config.toml
num_hidden_layers = 9
hidden_size = 160
num_attention_heads = 5
num_key_value_heads = 5
head_dim = 32
intermediate_size = 640
vocab_size = 1024
hidden_act = "gelu"
norm = "layernorm"
norm_place = "pre"
norm_eps = 1e-05
positions = "rope"
rope_theta = 4640.0
rope_fraction = 0.25
qk_norm = false
attn_scale = 0.177
bias = "all"
tie_word_embeddings = false
parallel_block = true
init = "uniform"
init_std_qkv = 0.0322
init_std_o = 0.0
init_std_up = 0.0322
init_std_down = 0.0
optimizer = "muon_variant"
learning_rate = 0.00897
lr_mult_up = 0.655
lr_head = 0.00933
max_grad_norm = 0.5
warmup_steps = 200
schedule = "cos"
final_lr_fraction = 0.1
batch_tokens = 32768
max_seq_len = 1024
doc_mask = true
train_tokens = 161400000
max_steps = 4926
dataset = "wikipedia_en"
Each number is 128 + 32 x the weight over its row's rms, rounded and kept within 0 to 255. Layers, rows and columns count from 0. Numbers have three digits each. The size before them is the row's rms in percent of the matrix's.

# down: layer 2 MLP down (transposed), 640x160, rms 0.0278, rows 341-383, columns 0-159
# up: layer 2 MLP up, 640x160, rms 0.0814, rows 342-383, columns 0-159
down341 117:066133131113156138062115158130107071127134161075118109129109167099149168094074169100149102105126084142170130098188153145228137152098153110088157113190172169115096125079124118143156108162158116150159204125174137098119195106132077103138122090152058178120173060144171126152031159142132118135124094154128090160105099145129136091178162084091178136108163100140110141129106104116089131090128136124143094120158105148119156108116143132105177141132101107083101162125172172118132110085114158
up342 099:157135094079155094191135156190096124133147096132129162181076137142149094119119161140171120144158133113095131044024129080119086141157165155112121066089146109143160098111186101140101079100074052074151138093167106120165153175141138158152124085173174156174186116127131166090128076118162126110169155193098118147172114121135139145148122125160137123128080153148147140171105148107096114096120141109055104086097147089131095090127154082186151137170094143125147126133157156133125128155105102
down342 096:137098059135160125207139133178164183113146125170148125144123141142116083150097119113184171127174128122080161115023112063123064127111134187135114122163162085119173088108121174123124072094092098157146158168148065075090151149119122147122118131167109176142149105148141127080084119152130098110169150170042116104155089179114153164125151177122095140127146109101094155163086151145133101131112170165062134127169162141112095098144121073167146145145126144072108137118166112117155093168120118
up343 110:129132070070131142148135129141112143093148170101082134115130179140178158170165149136090117121130182177083160136087135068155111111133081123090167144108076154088135064171176135155122142127087154137183062058095086118084146079157135154130132078154113157121119132156065162098145183129137083086177120154174084152178116126089113173104147120084110080141107175114142131138100141103141110106167145118152164157114067112126139158119082182102202092214142119108097148133122151109158129101138117
down343 113:182109100148056140161126140112159137125114127102121090113106155187132177090143054108084148124169170059150152119171113140118109116097105142151120214134145106101147173113098142120087092147140156124116134155135185144131122100103128122109128114177088171121095143137166126119140118144165081157124121104060182166076169132103116077140147150166111069114127161179193091131112174189044105154097156116102072111152170146169145082150106117109101110115111132125113155130090068194166156086171103
up344 098:188099107135116110175154062157100124134120163123124180091141049142146150154169102109115130148136129061113123119115149124118128135200129160160155113090126098090168096137127065190110135131092088105116138121107097149085185125136141086102078100168130119113159162178140154114162126125096081105132127171117144122089172136142141170035195172152109090061140095064129152096121109216086119106111075143107129113154155135142149139127200134167116134184086139168104080096133172117090142102115128
down344 099:080128117090156168117134167104141138099144134130145092133108145119163136093124095162139137125141113125098130102075086148132134085084122103086134126133191144125120165100166163057121110103063144138176130088141170119142082139106116162158108125110141114181124051073142131151122114153167177123123179121142147154150095105128129095174084118115130142150134062112193151176100088066207125124160173121159121131107184155094124153105032123112168145103110132065116185178142147189194106157149061
up345 099:165110134103090146112126174101165131088142119138074063099148150081153151135126110120098088180143097118159157147103104123120159203059129101099142061114107167112110133136135110107180148149157152130194132153173069121137112103127154138133150112099114186039105203108107108132111101174129141122164140166135084138134190076113106121122189151163121128129174095141057156137137105121080129122163160101149082105143096131120189153115142140088150128113085116086128170116105212129069178111063120
down345 098:166124117161129139191169137145153132132164139084151099150074121187095151124157151172098178062128118126117073054116147162099109118150160139106080186148154097112116100080087106106150145181109081102084108110103134097103105144127124106147127141125089175109136099171135134130114121188177100145047094155174155152161104168196139108153155156121133175113081120189173073118139149122132175135084164123076108093152127106106162154134093098120070113101090149057154167073100122159181168111130141
up346 110:031129155142143105142171128121121167075114085158115101071167066160143142139141189127167115125105136114170162097143153104122128126135101181083129129192116166146148136153128128111103129200153160112064123143087091120121070103133098177096147171111140087100097104101131114094153103150118172179151156143191114171128078126146095134098099129129156097110175091158090146110129138144124123045158143070119101157208132132128124174119175144121143076143077131132151115086167128193093093121132204
down346 116:074128133160141109083083146157113174136105133118136151147121129189128077136173167127176156142153122148104149117111149151115168175122123101133082125119133155087106112128121122135160151146138112164090160196026028112090152118132117151118118168176095089086098119253170138125178126152157117133132120145116148169150099116028120123087114116114109133148163129079121100144134186149120105122138139098126066165160148133159140052143124097099090151149117068130152135146136122105181079099118149
up347 103:181106113102151149057114158123131135124167113080119122068125135188113136141129099134126146181151117149055102148187144065135136167145103102139146111123141085175144119103141130140065164196125083133119102112071161096131146173069113083120140165218118112137126122151167154111144191137085121096124121154118089098102119106132123193153103140140103124127210164131150148177143148130125179114071110175115116113101105126098136208097147062098051142104084050129117096156135160111124129134137130
down347 102:114208131139150103141147088176100193151100096144127174120155186133159115106175124133133095144140136137130133143072129158109086091154093114180131106093161134170097126197094077094111137100186126109048069127117110112130151103137167157127115152074132153057177167111067105148166144100124096127183119112123079155085106163139159098120123124111140124104096070154102168129064141158178058131086139133127155158127138096140147056134130167056204123164136143118154153163167114116157119118141113
up348 106:149146151109097138147107133139135129066103154099084113094097148133196064147117175096115121141128147119108179107087136185080153114173120111131128148169094146173200109144137100080144105167097143101143105172154062189152177097158180133127083118084105093040091146090086102118216099089166120192200146149111107112137168145092131099102108152177127142070131111122151170124130063127154112152125176160126099139119133125120149139094139144106110101107176187097153109123136166120160153079121106
down348 111:057113144131189149130114054154178129133099121103111121107154125140125146165164143139098163076079121088080094101076145115054105091141073122124121171065112068167106154091110143189138148140135118160116122085146082151129140133161143157069116103139140169080151224167156189091082158158125091123076215166120134156121163161091134123135181115122096113139116160144151120134131079155127147122116133185166104193126104109144117145119050109145137176149113113160178104132107116113152119106141139
up349 116:110076118115114069149138148133103132179124108117088173124115148137094156070135147112111135076145109165114190100086163121139160125118114113113121181157168065080109107114131128153156097169070103106125161152161143139101222166177075148121117170144130169057103112114127100088119202168136089170120149198083107144165099165108098177071104052129104150136107135162145103140151115135149139110120100169121161158168034170100159137090106090148112115103092098126095125104094164122173106120140147
down349 113:122111152130123108134132105098204172133170141161185163122122141136092060157108125125137068100123127113110110166180191145130103133140159068079131115084123098163074109119134149170209143116107158181161122149128149147122160078087123135102156169114196069109091106108153155146082118119121128139059067147125129121109117143112157092132130103098126120185117079143089156133146154064112090124194115092164106134177129214133151123180137141116056109166146124102148129108146104172070153114168073
up350 108:089090146142100152138187108104142121142112136128143095102161124197142173138124080144156100144159141093149145106143119094141151129132167187097158133121084128067155144119072148068083110173102156130098151155129109103046167095165142123185095144081120120122089165193163145102110116156130111149085171177148204144192109154137063175070145111142154172125084105120125147120114074135077170051138141071114112158185097105167145125094167108103084131134094086142137185145097139158099102131124143
down350 100:087098156073091108133161078163127143123189170057133168110103163140107098146152162144109190148111092122114107109107078141197166157120160108104127117140133101125163114110084128172061129060124108109177152144134162152137187124146149119158151137072112180131167102126066194137130094154131144073104125128147148113180114084076193111112160161171075155138115152158102118142094101117180105220113124089128124119143102101133157115112131116149117180129077118102175116099079094132114063171126167
up351 095:233108120142190120218087090133088141077098082119107097063103133167155147146117110155158086080128165140141131156140120101119157131106101133172100111168105097160174090142124125137133133167148097099064141107083162188092128118134154126110109129211105123122097115161083086129145162114125181148087169168118139105085150085118091156050114134105141106159150152097201114160165107117141204119101158128061133155119121137143150131050103138106110115110090151146122104101120163146120118136178114
down351 096:127139081121147181151163139145108128103115164175087157117156121076119159138172141149133072098141197141147064175155046136113142092074123114145156088150111149124195104111096109088162173139120117091071131106146147129101140155127142147204109174135118131113062146118114122147154118111106147096125145162151177094152134079107128122130109129131144066172161167089144119079132105167169117202147176099103147173087104148114124132078067164096127116123098151104079028142145150069140168113171138
up352 102:139146183102051101086159074191165128092107173116111132101113174174102119166166123103132107083116118121172130094066106097168152108145136131084166115152090123144066135145111150164171107133139128118221137114200098105121146157112108170186112154073095116198096098088115147156129130124150141111194101154160113130120139130071072094076096138108121159106086074107155110124131141144118113135147177090080168134155117146121119068143145156063141138185081128153193122134142128074101129125152130
down352 104:159137131133158118147161154141096160128094105169131158163180103064146169110086122211150144168149128131117086144200145099057178100066073135174145128140062133126140148120165136073066162132091114126074124146081155176116139109101083093154180070153145122113104135101133131121126128104086129095087157116126140164101109075181137164130078087122101132150155180115082113125115163153086152113130067185143094155153119106162145134096178070179116141109136117088111156127155164142202167107124121
up353 109:166092103203189137160088102128092152152163146216100126143112137157145131115159108127132138109080146168081123118160133152124168117132089099168152086115060041116125111147141129182107105107061122094185114143081113183158097145148141154111154123152134106106161081181078115179114176154135068118104144147105145176104088086118089047099154140162137141082105129143090161126122160108123120143062119101120143139158116106104119104131140214121134171104140120152169164072132137150108132152123201
down353 112:145121124105099117137076142152112063113112125076108123189111160098155097114101151072134118183114136173139135138128174071110079079123167182176104095052114116094098107161094116094148136153051147124158085169169133056182113156108071146067149086106181163183183169096182143069139179118126188121136135108136148105120140161102082129198161152134174120103118130193129110135122103117135112136130109103181126126100117126135150163164140088140145143101161145122185094175134111121113118119140089
up354 108:155120103195140141123163198160093151158104060119131149119143124124166092129100137148114114151155100146121156158123116144077152136158143129084144148144128120107131119120138201083122120104116052043111167125119101170030185137114155110140159124127162139162139062109124141156136101179118146177125136144156178076148132127113122099066073092109153131089131080110161126109091158141157125121115159085118120192137108112150118146113119169116184184150193126129153083100091077144160033174101100
down354 104:165193130101167115037132094158112082078071150100125125129128161111146166188131135118152151134107112115118139154137182148232174117158128097145140061122128162108124152143058095152141082103117101147098137143093192116137155134115087089127161099112219218193150101102146165131164144154127091145109116077110140094129136136157165070098157157098188116097115119120120116125085150096108056131108126126084072156130181092130128137131123197142116161119108089143124136122108136114140125120155118
up355 097:105122173129112086124174103161119112119124194144068100113107105137117131107116065177123115140180124059080151104098118173134149134134155125098178110117063170080146093178087104152121116158136143124109182079087123090115128172152147082193129119147149139147150118096170175142120130108104155111131105152207110141169134145127097163106079148140177131120117142187074138117113070095048202122118080130094141171098093130183162108121111175120047134182118108133162126118121182138091099144146158
down355 095:158095079173089146105137138108076114121150132111195160062144132071116072119127121124073166155170112182081084151132101080150173079177091142158139119130132117170105072167134144126161061136171079108132141082154147112130063090139150126095096114153063098116124110092114130177134095136039114154131115109151104115157095163146134104123172159183164081155088126141097127084200107134143142181156149133121111157180175138175077148129126099122134164105136180123136113154180135139119097174146163
up356 100:139140133149114122126153153094129111131147151152129174140089118116065135159146103143137109103120127173109119145132042188158155173141112109090134108162068108159136134096148128128118119166115120159142118106127115162159158184138116098167136076171062109134136116188114169095101125114129125171107085119139135087056136089147084109130119156114122160187126158123141106129184135134087199145136092145056058089108190129039121070133174127129102150086119155176128079081211121114152110145198172
down356 102:125120120139145099148104144163171115087118147153127145141152135159115139148128187141098159105116128157143148096091100114062118116123048159044164125098168139169116169134140079116140199115095174088089163138114048142102119120154106148172095126148193155094121177120127096146120146154147186139097094175157111080101140198156140096089150121086185123135111087106190159159136118153086080153115106151123139153148149063180108205098143094137122095140114163112100076054125091084129163134117107
up357 090:159100130145097066122155106072067113104128125146148150125144178178129151124139146143105123094120102117103144098156108115189131136075149094113087138188144166153127132144068095129105107115122118119192087115126084108118151152139117194099145094158146150158119123192157183162156168108171147170127182186167149118156081158094087150043151120091156089164131107169149129153107121093098135082080117170110112119102090121102104087039110121172113110164145148136169112176154117140063091162086060
down357 090:128156141159136143126123157067107138128165077143187070174095147094147122080162101126102160092119148171102209076152130114169192197114163105110116112115134143150156186106157080088185092127093147112153150160094107082147130155113173137126110087095130146120135094088107149163172091165107125111074112095156186092095124142068133142078144117047149148149133110154122151171130108098097150102115209111135117075103169120102160136092098053187130137110129154096162131154124122095118143189125132
up358 102:051068160164118139105135087111124110112163166197128170142143121158185090151141158141136126087148102114100116091080078106139101140157107154154107132180046154116149136135119126107146139076089148126147172165172130178147153113103107146136187122067149086168155163138141153159129137153097082092197147172133142131129089127129055104069113126190172103082091191156133107132065113106101128171136069092137121132157086128062122144181131134128092132127132129181148131129126169100124192155122087
down358 109:096100142138147104111075093172124130134185163159128171166120141108156148171134100088114135086107131121144082042084096157079127090129122130176115143126087133058173089153124156100166129182117164151099165203150134141171121122158113182134160121037152091151123159155155144159146131163039099135161111113080146124085128092128082109100088140168164130110129188111136132193132093163130108156131088103172168116130090100114094151148103074106102166128120100181153114115166161114125174087101088
up359 110:143132149152176174132085109161155134106154085174135079145150126135124153123130155131131110119099183165151117159128158163129099106141068076141194088092149137138109151061164116117137156175108157172129076119094075096142106118125093161130117105089128131080155073122150049117095144152140061136119204144157068166158111124120154131169130124102120113177096164124081142168190133109185145171083119147090093078110171128103070177085169143154119107135144127104126216092122115117124101054122154
down359 113:161104154067101158118091122172111082096195113096116113119135149076089147170156113093138152066091150107110116161122135156143148090104137102185160132139142151151131117147175114138168153081099132189151102101127134091152112170105122171201089041107106148086087116089126079128153123126134133123088081134117117188144130093082103159095107127102150121095167181112152117224097157123209161085096126126159121151142181122138169162145053098137146168152105125163116072176113079146134130132148123
up360 103:127131164149111166121161146063080129116122078167110146114070120162116170114208092133085116099153189095141106128161070099119174125118162164085114158168152127164128059161090098131142110136114117127124124122115145161059146119097125139136148087195146119143131144143177139125194159199177126097162139087110158162081092128146121120088061124161109110138100145138119163110126141167152150113096145144163101114151170185107129110161112081102105143126170112114136106038045165150137155106166204
down360 106:086161121071077119115159120153152142098109077140160126083122109124150134172148145175143107132161165098109111176137091166160115063136087141161144124131175066178156115141141102091122098184102097068117106095108160113176140107114148166093189053086133116144173128164114066111094123123146120123142166127187142128081085150103118172138095211073115180195094158091122140068098179123109114136111151143104154106139135089132122136092208097111134169140114145084118124092144144102128172197137144
up361 102:126068119137137107134122045109114135110114127142099142118089181154109133108170124120151123104084068132161131088154149134090120099138162149153110085211138127092139155160173110124133098208088130141088124073127162124117194119135096139146115084188158198116103112101186136135131106114151182155140149107164114153091095149142074233122079132137152151129048101109129108122101103127135133124157137161133065151122113124128169136159115065111113137137146122093109181084039128181176130181132126
down361 096:119100137113133110144091155122105193114144134145109123110105121173122107117129152133173165099094123190129166162132134114101122118161181143100154080148094151129131124171174139117176136126040097100134084122090171120120163132100071091089130130107118180122096055093169133120130101141158194159170148107145107134076092117108100216111047115168210164128073099096136124124144113125134134158141169165155100119136104108135148110111113068114124158179118127087083169081108138185117127231112163
up362 102:165128192153148164154107179137113123120165127143091087130100129115054145116123165116101125104100142144116162170141082118100141131125121167151082192066163172102127194128135128121137168135086141113087113161071177086140067161094144140081119181139103172095134085090122109083161095160112132182137145156117087205170090163095181147198110100106091104101106126152114152143127148187108107131162109122100108156134115156096169158139113102159150118132108161074022089116153111172114162133087101
down362 102:131133064124119125171118155136153177139132121133135165077145172141142107192144094109137163177163121064124148092106125141090078182099079103156088088062083122139120144149126092128178163099094144102094186126172129138215158114122138106200134144129142139129079162143104172166106124111126088128077115083100160111117090121128168136128159172134097102128062134095138085102170156127170155149101111143173135077173129088111108143195148073120048105131176124099123146189140110064159105144118133
up363 100:163104127165088168091184154137122104165143089168100160141064140073125140129117096145162086125105167128152062120191108143158136074160133116155123152056156066088114134132137152148094065128170071154137190123110113155103124120177143117115221108176147140102130073120149129140082096161113111137086101117092120151158155077111121129151103140118155142117126161157183116136088169100145122116150092172111119126130133093143103092219063121193071133116121109100141124148136113163129065177158172
down363 097:112161077111186143147114084136117136101141123142176143116108115117138122126133114128136193165152112124068143104097128123106139144148119089141099078115119091118139148147082157159187126086122184059160124096142143105112088120096081142126093155078103115134171151203076094129144203103121137078157127133144148174071126109132128189162120172115085174172144066136168115160103084148218168161118123111140184143102121137056113127109178116107081114134112066090187109185173108100110164125167115
up364 095:122095164115175153161127101173157198142116167112108149055174116185093139186109147095142135098137151098131137145043189111085148161104164099101153177116124150122152152087160139087111189178089201135098147103148043124131066117102115130155140109109102155201072121133123127141101138165066129149139109112134162139161154149135166096122142090110166156134135104183132126110149065085082114104151125119174121136141123117141140163090116090104153038151126165080115166137121149130079102097148122
down364 094:087140105132063077123163112137133079130149152100124109193095104113151165093149121140069156160112094196105105133192122091126126162184123144136118135139067101144118125134155155168107000109145067107173097165079123162139158112140120169072089122154123135075203125110153093166150130118095157120106107147113145138111171116121161163114135148146115139190159116116095141170143128140170153095125105113106170125124070060118126126086148135158114179111129136178135060155156130144160177149078088
up365 097:151156140096113100081083125144135113122123117157119127146144114148119093146121123122159134099080096142136172183113140139183114068123143073108129146059152123148178181061170137120136227118084154143146136164142093169160132117090113076181079138087183160158168110142063106091096129154110122119116115144113139118177153139156181118145125215150132086124100081128107102107154163130120184144117088157057126115128094169127172143170134145165066186101179137089077130118102077128172154143160155
down365 095:145082149169137126152138152106117132156125112104134093147155132121145166085160122119177058125190150107166109081131164113108118159154130148167180079147110133132098107195132097087071090126141089146114131172103150092069155160162200183073146118193095093103111093145125182137127215134142098093124120118107132075100119148138153111066134093121131151132114159119161085118137151100053084112091170134154096132122179112145104117130077085145232047102125151110181127130123122139151143129147125
up366 107:114105135130122186143153139103108093109127089190104125165119032122139144152118170158136095114147115123168152116117119142205125142134122096143150073095110145070147138144082074055146172117096114111131122130191088156182111101164124136114152102120143140093112202120139078164089128164200069182152111118144192132120122088163119118142136090120106065174158076131087098127227117079125179176179163132132144153127096114140183116109100077072103129126125138145135128121128116166138129159115157
down366 105:111126101147107037093190158167125096139123138048147133072136189134151153100154107124101192148097113152158107104171160142203154142135122101088110160186156087171150080174118126165159154062152167103127143155088139110142190145133159119134119095154142095142093068087122146086115114107118187170122105102019109143124114135154160099116112149080095106069176128125105145162103126102150088129119144175142089146173211144144132143140119131163090121147107102116103133114122137089156108107131095
up367 090:138133135063110134123100074118126158110100181118038061122120084102176103190167140066112096126116099152152164138157135151092111166149106126103132058123102165121195105130096151121181111125150143091102130112140127148119150115153134153077095106082129131091105096074116130204093155131122130128128079063119165110151136142106102196109134109113110122139158129088100137171085140154135147186165109148112119194178150167092098175136134135143102108120132109097221162198158136150118119071185129
down367 086:103131126055116196149163164100152113115127139163147076143152147118092101107182137096076148093116152166113100109095136111162161144089111149114108147148118137130172152131120130095099100097139069111088169101147115159160094098153143097117085154211175134154156105094154178127170099123112127124145155142118136145037112136082185057143107096087115156139170127149106067101072100108062126141198146100109134093116158110154136150136175122097205177165201149115140123096094152164157112145159084
up368 108:098122082083121114143097164101123126145090113113128127124155049147146170081149151132118182148137094147111136138162130082134061127151112194138130108163121126123153132180087112119075122102165141201127076167185107136086109143124105176078141103124149176106106153125116121124119186101098109165068131182178167129165108141101096199161109115157167065129122138149201113135085142170125112100111124131146099134127097111191176102119110092132094139167082068166107116184154131076172103106121209
down368 109:102162117103090158106164136097169128193086129108082163091058145104093124093122169072117147118086088136164128108166053103193128128123093091110135088116148141104128139112122114100123150094102120136168121213149126124106138103141200170107147115161125181171087116131178098090089127138081221105078144165123153139122148129162141100158133102152116134122169152167165167136070121183176125140127131125129095152130124124148203119140091038099137106167096148116159086115197117099137094124123169
up369 092:122151148128138072088201069124118098164138171139086161146080175118124105137155145123103165083145097132125068141089142145080182153161100181142165090105111109109130102161150166096169167081091130123160113127156111138068132114093132098147138147097139118165156164105071144139101132171116120098120151130119118153187165142015129124137086128114126157049116149070120089145134059180161131149120168095097089166074135156158149097130160145152138123133098173081098203111117109109120178170118099
down369 098:064154107116120143188119150135080115106104116078133174091158143122134185144115117106160126141148162124163118114159099128114080118133171058133102141122138122124065105116162040123079139182170095158057156129107084122118121180121113094140179124162072136160058122118166139114173110092156065168125060154158148121126099094194152161105216120135180163150134147158098117141167114133092126130106082170173164122138126152132127127122140126143144095121197114137133077101132158162111128041102141
up370 097:156114155143172160145118085139118131049107141149153216060149145153094073153183110145166079066158110148129068152097088190156200137085113138155146133118153118096091135097179169118171095181112124128118157113082095177149164129125158092155119141159068126124130141093116174148137122201178095154131111091156143174131145080069086109083121143144154120144089127121128123068132078174126146193171120109119145091099156117107128144088160180112131146080094131107123114118101119109076142121146153
down370 093:115147070115139094078145139134136147177158100173166065167111146140091110062117144109128136181089166122174189090126135044158034110180179158084106147135093126162118119091024093145073142115147131125149088153156166159102103150149107185110174157096154116132120152166107128137124098105074151111118148103115141062120130178139120107165146114141163136138194108105128138098132151099099117091126120105152138167124089128192081134119130103129114086123159154200120128139170184162134121138101106
up371 101:160105124098112040201151135125135120157133136156114127139110144118156150106083167112103167108082106171114179142117052098066140158127096147061130120116143145139168123135149163130144103144063121179179125124129161150114188108145117185125150093138141189118180161050128127126074145097195079119128157178188148079184093111099149128163178145097116145148136075141129132115072167109092096170183143103168119103099172106108182074139163128112166105104082108111166126139130119108104161114131110
down371 096:142130038179167146180136173151137160119191126184140094166116163163107128138101130115087184125074157156072110173140072110066106155128167126125095067112169139157154125128127138110086100138098084173092124136149152127119149091137132162102109099150132175084140167088126142132125118099142121106114122096201133115100147125135108115109146153143109130109119117184177130081074133132093064154117145157152133122083154164063147088117149173095098120109057167082164203136056134114102171131173171
up372 097:060089148155101130079163137101157147141113068146112116137130051105163109091118156164161133090192115134164121119204122155144154128155107197108151159172080165185121151124141176120090142139134175145174158153136131075105118096156102081130107163123100097069126102139097177084135150158081109130123136106077179157136167128135131147102098106139114152110139117154126145161145123115116140110089162120136114130101151097109143149107107143167026161085167073147153086171095082125138047202167164
down372 090:129136108135123139089144146140144108136150131074158165112110154129145130107128103115116139143122120098082163142076151068067147146131087107082111137155169095132130170119074141088119108192175088113131091112112141098222013126159146071141096184126189080107124151101121130140114103163108170160123173137171154090118102166171157116167074177133107113166172097161132138135117093132227109177123161159155115131170088139110126154150104111118145096093101129119092137198065115173169111134113110
up373 101:091167105104090116119176125148101131147105124127175225152110126123102121147143149142125124072186154085142159119107077117142173119163185133140139095166117098115139120132133163089121209086092075097119141137146089119080146174112132035114104151094112148101164112096096147130164142116143134179141186137127065109220143138103127134071151142115078081121101134152190114111142171118093201125150132106122089105111163136122129121156096149145127127086130137118155167063076106062201136159138129
down373 103:134062156141105099208078111142104123138096139138098118135146144108140162141100099134139080168101154118100085153133180096101131197109112133134136128160102155113078125128116109121038095137162170134132162128138136146093154140132189132134130152166166169137074069112110160153111185134162151098134081132129132135154150129097103071089139121157137123139107076117125198180093132152112148069058101132094115095115117169163180126097099126117166168176140108102147147126131135194089171181007111
up374 107:113068102147131092122143152092126119126158085168168131136154048149157151095126105134138117080071135075204120110255127105057132125095157151132117085117106113133136148153113087175133149115106131158047098112124169172147115125167117124145171152153072171093147061123129126134145119168117121151118147131158161156132135159113140109094099092118120111116189152186102159144186134110140098141121096121110098112059067133107128114083127113173182108133144122120123110037097145153180155136140151
down374 108:063111106140165144048104141123164094125124115190156140128148145158160121123141144118165131052125129079175110114208141110114086086078137123127135121113073143153123124135177071168155134133097147155080125133211157124186086136165128103154170154166098077169163102152080086144155139116107142104095140121196143101122155169158115090120137109118163167095151169131134143104164118146193079122139116098093144139063088100129080152084164126121138107041175116160131103075098123127157140139086172
up375 099:137156088175109179066135151149111152149186139156115082138083078125159120159155106170171126089129173078121120125107113152127131107138120092153050104129079083183132139126137122117169158112090153137106161110144099159051190119154081158113116102213148171172115149184101156153146144142065095134089076077086187174133169146129113121167131143142069129142145097122119079141146158070125148150112122168113098132133127118053090113157054132170117166112151111174103151121098082115145124127149152
down375 094:146117104140112112139135161130119095068176126127197171148137076121111117179117111188113160183137169113192083163144111142155120108103147146100110099164113091097136125195159075128170176085156071150070145104132122108140117107077158108160126100153159111101106083192100139128175087126094120178166192191128138114100104121157148107084163148153038136104159130159134088118090131102134158117123078093093142143069168123116133140151073100119129126148086132085127188136191084166140116139074150
up376 093:168082150129119136089086181115149101152126075126122173058095199097178164096087163142089114158097104124076093162101156159138115129134117181087137173119184175130128132173150070157116096109144138099071105127140185158083136162193129162076155201099133159146153143086115119084156140131115172083171183175114081127106136120149117117160117124111159093124127107163133169095073154173164128144139079109099098144129079135164144152198107090133152143131122102128081101086137178124073149116102106
down376 099:094192169102149159115134150092100130145096114133099105165122109176073096161182124102161148104102136077197135130208073136109133182117142072072084104190050144104124110102107174122160113134107122095161176093149109139097110096114134121190149138144147172187089165164133140108124108095116143115155093128156198136149127107166138108133179136075086110134153160099152112155154093117091123092114175128160201101100149167108144079061140093102150068079119137145143133109110101167149108153131165
up377 086:152100101152114139067102126147110112134129129122077102137119132117142079108100105158135131108136104138140167126089161165142157110100172072117109101081101067158127102140176139146105165148039082099167151118153170123119127105179163090115128116097103142117157178120039132126085116167162152137092150154109121159160104112127159088133191091150146221164146140167120122065142124109174179130141112134144057120105120195170163123185162124161092153034127102120103138075149135128094169186157140
down377 092:146138099118114166067158145177113164147136113087079120065150097127118152156135155114132137112153093164121076147126152126096113100093117079101133099100128086105188099120154125152087110109125106079121093122173180082165182136143160200084188072084173133150171103119121165141136169146115116065170131134095157123158127071137109100107161127181149226158131083126135192108137103152170130099138113148072153134083093133110054139191121083141120093106166138133168153141162121146074136084145146
up378 102:108086214105139124165110157136099058111116128119131063152090096171188174092150163079147135160095153141148125100083110079079108145141139196162147097180129105100144114128122084156188121120063175112151083103106158115150101124112143128131083160111101171104113150135085164087141159109104187115116108086155066166132109145149126168078072105189176109128131197120087195159133117117128112081155122172117134160174114151118131129094149136143125081131178145132104063120166144152099096166109135
down378 104:129158106136135140102055153104164131132116144106135097121138136115161092059139115107088177127186189105106073080138174165107159099125160169114120093142154141187191089111142175075130136101144140123149113136144119134079137099140139102113054109139152099149154089146117170108172164117108092044134123110136132166087210155168117095113125117139150150129125055132181076107099133155088087140194113133185131161163105080111150203172136137104107118097159179060145104137135126142166147128080106
up379 078:074094137115064105127098131137180141106164132149094100111161073122139128147138131121167117206111091157100136154098115147110126182121163143132093131100139157158182144101146129122089141107084095186145121100128146169136148145112108150141175073136132133079161137150098144081118128165149197204191105095171104088106141223130145128166140156086181052101134130103128140119123138119149117205134089090093091050109150147148089068119134130097121120166098158130136112079089094199093141132139165
down379 076:088088120061103102185080167124183107132168118057162118113154033079167117156123129084166174132145170128078122131135146105184128166143138156146143080130156163148168128150103155123115144107129113152115136117161114113151134051154124133062131113157141156100146106154113112142069117118102175130141129096140108086170156096200140107155106139078148133070096133077174108133121076110180098152102141143147098166138113165116056119135118202090139107129127143104134135145064141128115159226154126
up380 090:117108087130068103163171105181119169132125147149112150128157083135119127150240154099112069153091074110131206161093136136164150160140098130085160084156102141151106140119081137100120136106135157107181156141182117144122116120159169120114127143138172165063156132108135108153084162169133142109146120126163111127159105156065123125150078070110127129138097089101159036127128136152176089138164079176098083180186121131130096151133141114104154079114077156118110117117169151169167094137056091
down380 089:125136103121157135130131074145119112166135103127186166144174166085149084104153123121159124157110191158151196123140127092164086140103151180135103125176137108073080154131123114136175131158139122148078144170135132179125048142153124085049139129069167116122142120160145154084155084151082171148080091110126130034106133094161172057155159105108192129138118152149128145117166116115132103113062091121102163105200138132112103117108095154199154119096126100115130096079105156141112131188100092
up381 109:103144197173185137092153064175126081117124065111136140090121098152148119106163139152200087110081101072109140135082075110093100142149171151148154143115190053138075087111148069122119095148087181102150127055145140134101141157156125172119076115093113137154159077134132115139197082149144101128213130167177172131145093104110156058132111145128142119137145150147095147104165139147136143146098133157100136123161123169130129077072133110106130141091166142132156175102119136146119071109099163
down381 111:084155147158137105077129101155194082117135161122142090110111111097140125098143091149071077145119164142068198123088143192146134067142125137106118133122164140109130092169118177167111145074150162150116176132116164135222146127117145074133174117146152141077117116134109090204130107147088058149153118109175095151132105035172121155136205074104139105132126147091090121185120142092135204151119173127132173139158110113139111126160117116138102108149104103119100157117126079085124094082119139
up382 089:067114173083072105106119085081063141147136217134138101151148165148135123158191073141145104115153137099185150120099100146151089133121125178098084137176128127147062095171134145104132152156123122182194113173136223142178120107187108191110111134094149075108073084148141172126112126119158114143106069108154157150131124135077137103108166182136145084117152146109100120084106186104086150132153138129084132125153084120163151174146153095093063114133138096118138147137130156156122108105137086
down382 090:189140116171167183103099161151138105140147127152106152157088107093117157161099172122150166123160123098053124175117118136098158160145089094143166120101112070155159116169111099165118132133119124160165123109173127153085093110119073096109195130197132176144195111113127099161137186143104100099230157118085155095129057049149102135150004089126158107094146123130156146150101143128189107111104091119140125089071121124119097143121101151145085130146118125137135140158152130113119155123118097
up383 089:097080106125102115087171139141088153117109106160157148099130108175137103095150144123151113105200112077136116090133137110103113157113085183162123164170099158099112107122103105118077174092070090102144151079151188172135129146153191116169159120112146114180168181126074146177093152112130110113133102095118157120133130086125140096070071084094145098135078132170156149188120144111195125140168061123093120179133116094139130150198087137161095100179108074157118146121140147124225144164158131
down383 091:096057194128166139098137090115093141144104151198128132138161148157127133123130090106104144095096138076070136119194119129126130135080099161117176121118127126071152155135110143059121118139144121149179210169140072132153128108188191144148125038068140103162162140137108088102177153106104107081147128113108130147104142076133121079105156115057132123078133099106115162133154110135154165145154114123142145142145133130082218077183129121142115102101179118214104094142115125162092141138128157